python train.py --d_model=128 --d_mlp=512 --norm_eps=1e-05 --init_std_qkv=0.0506 --init_std_up=0.0506 --optimizer="adamw" --lr=0.00364 --beta1=0.95 --lr_head=0.0054 --grad_clip=1.0 --batch_tokens=[16384, 32768, 49152] --seq_len=1024 --dataset="wikipedia_en"
Each number is 500 + 50 x the weight over its row's rms, rounded and kept within 0 to 999. Layers, rows and columns count from 0. Numbers have three digits each. The size before them is the row's rms in percent of the matrix's.

# layer 6 attention query, 128x128, rms 0.135, rows 85-127, columns 0-63
104:546482531543546519462493494456574493500448517593416493553488456560545479544623460543353415566630520501501498412476477565494574442556468521498544447544535500514506516484517473482460549399607488
099:502466436479461439492617478513517524508498471491432538478456514426609554468439465495461468400541517430609500569564547511486478539533437578570543528444542550538454417478483533569550482434595560
076:566511521519583532537442529477486468486506537538549570444539440490585503581443537500538528501455578471514495482505506460448448525528444537394549592440586574504528602515450574425480482541510571
103:497532517472506484490477532578468465441522541465502546458505515502469541596432559494484447496437530603415488461527509451497454500479506486511520482532500562510439521499495441474530493522423532
085:519471484510544597558440444461496507504496528559542501447584421543574449509552547566441470535474547444505414487387553489411455539465500517474563607470528491459514567479471519567477565430575491
105:562514537526489445527610461573558501546455476461552372414496492466514533492464544443503568418413473501441454475459507522471637548488582461576474491502532456543427450502526445475515481515468424
088:519557520568509510564543388515580418560467572515451541476394482438594487608539472547465432559518580503492482492485495490489519443547516542476485497587523541532486507556549468473451508391628540
102:498408536508505547485445490469516509557495544481467542490528491563481513527464481553613469624511456477520449605483431504528583568498515525525371522503499494557531423444520498539354513628481509
086:526392461463501511570498473423422533498487566541548455497527531394479475508464476544544484576467551473541427533447520511376431569573508583515520591419536471434522502525459547573528548517574490
100:559560490414483533446414483542513489424548509499549575493523435577527399516471512477535458338491499519629534547484527503478468533464512494496582477551467543422505473529464431561445543484515547
087:488489477559525438518520531514459438454469478487497489445462522550422572512538462490500456523463420565452542405537461521570595513446492487511489445485451537586457516482575457448513411540399416
084:525449468450505386497533448498567520530468494520454475452475538476469488385578426515562498556520539427508498468622512506612576529462475454492472441479460554472443433531567470495456433494397508
092:567582550461469593536460520434479458472548415550615451490475521529582551603484556540448455569525420596492456493534520530468416413501524521491430513525570481524516573452423518507542533453477544
099:543525518538500474481497609577562454432492517517591585425518419503425592495443527551513512546498499502490559458610495502539500460438479500492500457494560559469443578526539524522417423508387506
081:521510487553521498459542465449517568628496491569383497497407466460475436480590542480443443467570489521465498564500427547561633415515502487579519532521502468517503550572505454517521476461500508
091:520419573472533484513461474501527598523488515534542492467469479527469427391474480515456501531451543511456480564448476475491440515463558446502525506545471507461511600611434507561564511469439464
088:487524421408477485556506487461452461464494478460488531472503493405590430512484528489590557520455472627543565479537504469483499549450567506547473554474487440431515351509439543487524514550448503
087:482441489535439476438558439502509473503404518559532408522463546486533463487532479445484412598587518497544476475419566533520518439482520374452552443557433441467506527581525452535483501485574436
099:486537486540522573483459556467422568515420617531571554453592504586497563613527496573598493565545471575509464509509485520424455542509548543472439537483550442514568524493482519513437555582480460
108:478527474400489449488490485506526492551536401489419581515475594408470408488527484589522518426496454568531545529546443479578484505458481543547491527471460473479512443413472497467491480437389546
100:506506491506516488474545501539502486520481450471471477470497459604445571428391539486568557559496429502480541422606498539511510411450495448511430437518431476565534563548513508488568447522434432
103:383509580503418454505535577397419496475556572476487445573439584493562492595469429503477455513532424476564478591447552516546568450520497472508496479534457491439483516514574524466574534524532485
101:522527590485492483459426516512435582539532563405425579510542565549480506547449485430499487464516469518541454660410495503506548473442554444511528495519475459504558538485495497558431538543450549
098:503483544498427570597465444545577494506557423465676456539541494544512496485473539438535494406409490469459476472366504471485444432465585448477547494524445500473525514557562498537584526434549512
094:502465505605529577447575474467519501562451524541489443412455447520548509547516539497448499542554488552456452463512533538443502376497486483507539471489461496587483528585413482511513465416586489
115:449396512491490475514609533565593496403548434516562411528487552490532427474544527479410593403508517507482470496474470500547464355471488477455530521525512504591508510447444575469561469505460494
107:524450547453434487431440493350495422514457469494493434572486571456468444498518476534510447540450536565470545447510548544485520433552482436551531501513517444388499568457530598486523523457475447
093:522441431409514524445531496525512446493491443468425507502506547485420455449508485498514516346500497517477507573435522476545489506416485538481476509577493509606593427488515514540558468450464512
091:583446529572533492512503541434588598584427580531328518438502476485500498473487476533544537582591471542447531532612489536512552577537519565529461496491496493468463473472503459498411514528467525
095:549440465548488493573517493503447528473480585587524392525539507497523621492503457488564465537557498414508433510521556536490468469553479502478406485441553484507505526518459603533485553543567474
098:386555447469514475508575608441513552506517513467482461530511481350553491416505579489492479478521465539587505559489566490487501416534503542508576546485495535536545540451455537501484552473559584
099:577443484453537524502518346571413528505484542525524493472462557509401568571538448560500551533409453476491475471443483489571449491486455486524418480515471457487440443535565523530536494536460460
086:520598525530425505467463488480412431566494496488480467528425450579463510549499470540561479663533479597504521416447512519506497532505575458489502403605464487467466432547597443429530534424509434
098:492559469512530492596503530542513513499543449472493487470547516572511484475543576504553586540464475598438507449469505439481409407440490444450491503516485516508406529528473464587560511485542515
105:545497552508524514499508538470487483522444485448370545460473490544435357493574505521536537471482532555521439551406465484441556637451492518552485530494477457519459435536504404500528494499551479
092:524490484487457427551525448605559526505416491564485461461568441455495493444460507512557484470544484454493498468528407507533448551500494431529493413533481455433501535505510553597416437470417487
094:532515536483506472504417482518461475527518350519408555487552557466543468530450462530467486552518496460510436522596443458492532557576513535564451544529469515538487418457538524497569501459520541
091:491472523479442586505506534463461480434484548464417518540520397452418533450524487529501517589482475507516578473439430494553466430566549539474409460518556546486593551526412490523457466565562535
106:517521518371511515485475490466522492574519499459493394440445580478473419575468533509507463557544585557383522510536498498510518522518613454607413479571522522429563369498420474577470569446532511
086:443586493510482550444522598451500467421468603438495539527466491521564456648509517488570442463479506528534548494468499533480477459503485573554524539500538519496539494426424476478470626500575494
101:522379495546496481558449579474595526556491425519470502486419540422511467564529505457461470556438489484557387402475502507566534475525460561481550558455568485490517570493494541488554505433564519
111:422459501429480475473526504564504574482540536385461535529537494450447486491452458482482590409485458441528489604557495474582473568512463535535479560454523534491472461427500515482518470576402522
101:395516527407433489510480396558525551490545458447559432472504396464464438552460477512577471516381550437536548537487508463518451569487621487491538500548460514416446461522527377556443541566453491
# layer 6 attention key, 128x128, rms 0.133, rows 85-127, columns 0-63
109:534493505507534576435521504444505417511430506626490540480469347470465503509459456480551513521560534505481492557540463464539469580410528449447511541443484518449481502523424512539537459464401464
099:570551469408486441485436396487486490481449495520499574556479549431420539536536427559444491601601534527463544411456487511518523487463459550444467607496557403451530500509430549447478483529528449
096:487540494509506454545491575519443581440507481357459518530513599589579477429520426453584455531451494465519409451471451527503460417447434506606556474465466492496545482550552429604432509441589530
111:464544503502428465526602581533601558473510563541483439494548590580567468550497504437591550472466458561516463482530549587416478480546487472501443441520460498541566544451516454479522496482378544
092:470529517540518493512400464502421420513462562426578517485424557547527522308535449494575461490597498471483537500502403476546458565520493484509478440497445537518447538639513494496513482546500514
110:447518480511466429475438516472459553502456565339549535573438527547547547488451577508414519485614438430581585547467515495451483490452493480590454491540516542573527485512516568475535572463558454
092:439481514508523524416479592485531446495477399547468558511529464557482501538546472477538482571538466529533511521386475528541611471424474469435562594471499469450530495471455453584531550481427453
099:434529469531581586446423515510433418481510456474505422622479528582571510484398490466449516372477511573474498475533475482478466503498491554428534467436528599475468537572488509521541497508617541
095:548504507462544470570461417583440503499516536496515520544397614574566607442544492490595497520624541436482579531470441445481439516524571555489504432505507555559527518608500516432458484537565535
097:524487505474568509443413399516482479559518586540478423567493414523477520402383454458455498463429442501466498492452558579547444489526442535515434392471509469536594573478466494560489461494476540
085:559500530539482427479549618550625531532486542505518472520580378454445437517510609436477539426464482501468463466587549486424490460571604442425436558498473564514442525463485513512549464521392437
093:483476459551551475449498449454559551536462489557452542464527391539436541605559495488331480488450487515504487484554532501551610464522472550482464581514498411494444494376430480450507481500458486
088:520513530510510565586338494460355505468503510443458482521536555544526437503559480506478431491504494489499510553447458494511472517402527487522509536457519565492515412567540439546511513458438507
099:442522512551499433442438460480492596521516459458461503468542556522531413588502524398459518453415469528507451552488489509462543474530514465523452546454453485516475495439666468476502467509374473
092:486452504444408493438455580462485585569553451576464479473507396439432542507393494530497483562562475565549552568476518504484521480419568497467540523440527497489505527508354578505570541522440496
091:353477493450432458455572505523556510605556521521462460534489553506417570583485509534621480559577494558548544516528496496468483470575524507492472455473459487507542554419453466452539584500403520
088:519544542536512478467372536540522539484565440412510520531484555582505464424452489501473510435498560498515461400485492454472488514535527609592471448525540439564555490519470486581455526502604533
095:509512463480495577459449411473658415581451525640548487484493377530454574489566529512494497464540531459492576467537527480547585604563513483454479500499483506551425538453455455386489540469374444
103:528485548579574568609492500537461377471499475561493446492454550431541549460513505441531534493555566492465548498566474455502418509487584450553509414421423673517483465533518467540477507515538541
106:463467485532543415429508502515402571509601547412486569456572422554358469523414465507498446500431472472512434482479550457491563491477513575530538548469526429483504426460496559512483545560570577
102:601448553486456488515562518529598489548452544568540433408489498433429442504645607462440528550472497466507524561534548474441483536484506434593459485500503516506390554514530485497447490475459448
109:559490504473431637474525484491618568486541484588488550585547480444608511483454521510476465549475533486486542421448509504545494484402478469388584580527527479484581415530409519523509568481474476
100:486506512512404551435487456406449500504550530454457455589498422542570509455350451504536557476502449500544479464516521540512539512392448539531620452471520539476569519637444591506549501523581552
094:465426486446435532532488401505468446473491498408484496566507482480610492488466560531509402499550463532567596497475512564425505529501425502508466484572540538530558535407542394554485559472351462
094:517472538416405529431549513525529498645430508604523474518523480561417499478539572495516532518556526536499508517481499476520502585485534432468427459449502500498459577493432457484541546438420447
109:452522408447474429547557583577536605531521558373495458501491576533498481493488416485544443563488534398485463476516554484501438502473486518525490495550545439519463468410552435472476556417578463
106:562432449535471512542439462500527559560537581578609529423475458541622524506467539485504458409588427453539464505408525485503458531505528490509570462513535445516476507577487525565533472549448529
088:493469483456555438501494550441453575562479497457559507502545488459383519408524384549358405451531504384518448519492514548497552517441537510675525556461514468535406504469538519482500520592558503
093:515548495520470555402535522466448342449516487613513486533491516535503519559605518555433581428529492585559448510539500446529460537549547556464502503371537533463541491494383471463502502499507492
103:516502470527529577577494425475481492458377474558430494442461558484553609561590487447500532570593548406469512473464444475533461510495506484457524495498525590564377477556521437443442482425538439
097:530575483403468506535398441499386530507517473425527459475482536533538506549481461554506499577539555478402532481464469498531495506488452547466469493540547480428603394475480536498431568453505510
100:433405491522510534512606527529530562544446555469541530504553491555509641489485516485541479476452548438485562497504511438481495455394567506554537558430416490610397594506523490391511549552505441
092:499454524538467647458443497471595456599472474637544513483512383477494492490512558520436506438499491494461565475468469491514537464448555441502457527434463470528554443445465537529468595530356443
098:476550564486445545456586506568463503567465507478507504440497467576493505467478521491481458496424505505485477472555516495489523502490521479706361470476470443560476527442554458453455501486449479
103:561470519563517511414531503547563478466563500612566491551505487488473447345411480535551528486498448632556541483502517478476582485492517479568470429433491533484513466508485608474557505520516541
092:454459511553438420482506528510490419537496619405545524438447439530478493592453538345524565515556549501500545472478546527528492458526539529479483458462539524507503529448568484495515567536528503
094:446499487546493422436438556440449557429549516403501535452520526526423447448496466547499434529448493552545473474405482492482553458482476545536557555414509417421479454535499519546508502553558520
093:460480493557552532482464483496464500559528367532435495513546491612596448531502461518515477440451520431477489488439472517518485499472451572535517562479532460376517578521579464553496503553584521
105:373526472538447606455395539427499533529407472529513508495515509541496514484530509566347424442615452500505486591500486473504506510454415506465512516489541443496549558490474420499559548472511509
092:570553498525554607608493484594538465452510465525533418497486513481612507443450437462524516588535536474454512476527484468526433514451465497444525444507551607482594468500527506559429514495537494
099:460480454441483446468491462550559492458509562414548534575558457589560571502394488559598515523572463534550501507461419498490540520498523570423478492507568462464552474478444478550491530476475499
110:568506415459546462559622538555467539418539505459533457548492601465599504516503462420568538527435495493515541470529566474515483467508416544448506460588549531473522478543452551470464465521620584
100:441467458511532644493462440511591514484494512434520455518496534606524515519501511518391523537488448423524591434493498505477588496548403565515488532543521444532495481444449471479563582551382513
# layer 6 attention value, 128x128, rms 0.17, rows 64-70, columns 0-63
088:470499490510549506491461476503535434519525493491595501457521430440455458562610581467510467504434417548517559385566527517334468453514567510495514541451458551522516510494561476531486542551471475
084:577431528490421498560543489515561497489517422456504445458416416504511583528534556473539504500428513498451447479436486488538520555426526511510493458436451511545436368516527449490504592479470432
084:368508494524545505447478467543471505514494502460528483503570492503408388500480464487483522500539421595546514542436483539415534456441457486478479505533443502421551481487534551577463522499475562
087:504546471541521502488449503483455492535546520474562583572497509540477444442345497459445555441423509503553551551499488510539563540534464518479484504540470604523538434516532555394413423452470538
090:473567448459510465440559481491565540482445572546527603544561492552450496471508454474461460511544594493463557573525511474486482480486366489508560541481545538515520514521381502488484466486453530
090:381626495455544446367522503504471484509465524564582594473502496503476423449569442539476522508454502417494489480439509510576547434528430468511485507520483524454506570500442519439469479477448487
099:502426519535539490504463545585487572435483477432425434561578553443507526536398544514445504385623513540542452525510519494373420560415514507486519514559562616490474527520615471539581460519475540
# layer 6 attention output (transposed), 128x128, rms 0.175, rows 64-70, columns 0-63
087:501566491479529480415567498476449493531534595541411494456500497481447489512532463550419633479462496585522417513487497457476568557517548473573468528442443531461537585527451496508488560585590521
082:468463515461445405526523548544461574487544514446388478451540483426527544361529462529491616440490497542471389500551441426438501493447527562563490539476386576517529486510493548514538570566559369
089:478620451493544557401487470416430381502479547516497530534544466501546387528526507473468465422569531512580583474423429564561522500431449453524462478480543481454494556458453504476444490525511573
087:508506457494488574447393509417464448435398500486517527491543485551502497510436431514490448444547459413517609477401527571525498516463517495403518491572569431474506514456518507559428504475438526
086:477549460505596545464477482466518492523420449495566462495418463556482497503517477497546508579519514433457600478482577606585515462527443509383542529449586413498520474501484450508533444463444501
092:474459461421456462390555483473528498404486435500583462514495568521518423493537390460384636441371469522497528529476497459570521505421504443507544610517485477526478591496472496517515466455461530
097:530550477591614512537486477482465481539440530553507525543543483452506524519408644465564381456546500412585458456481453576444493518548456481525392478504503551475445524461504490431485564561460495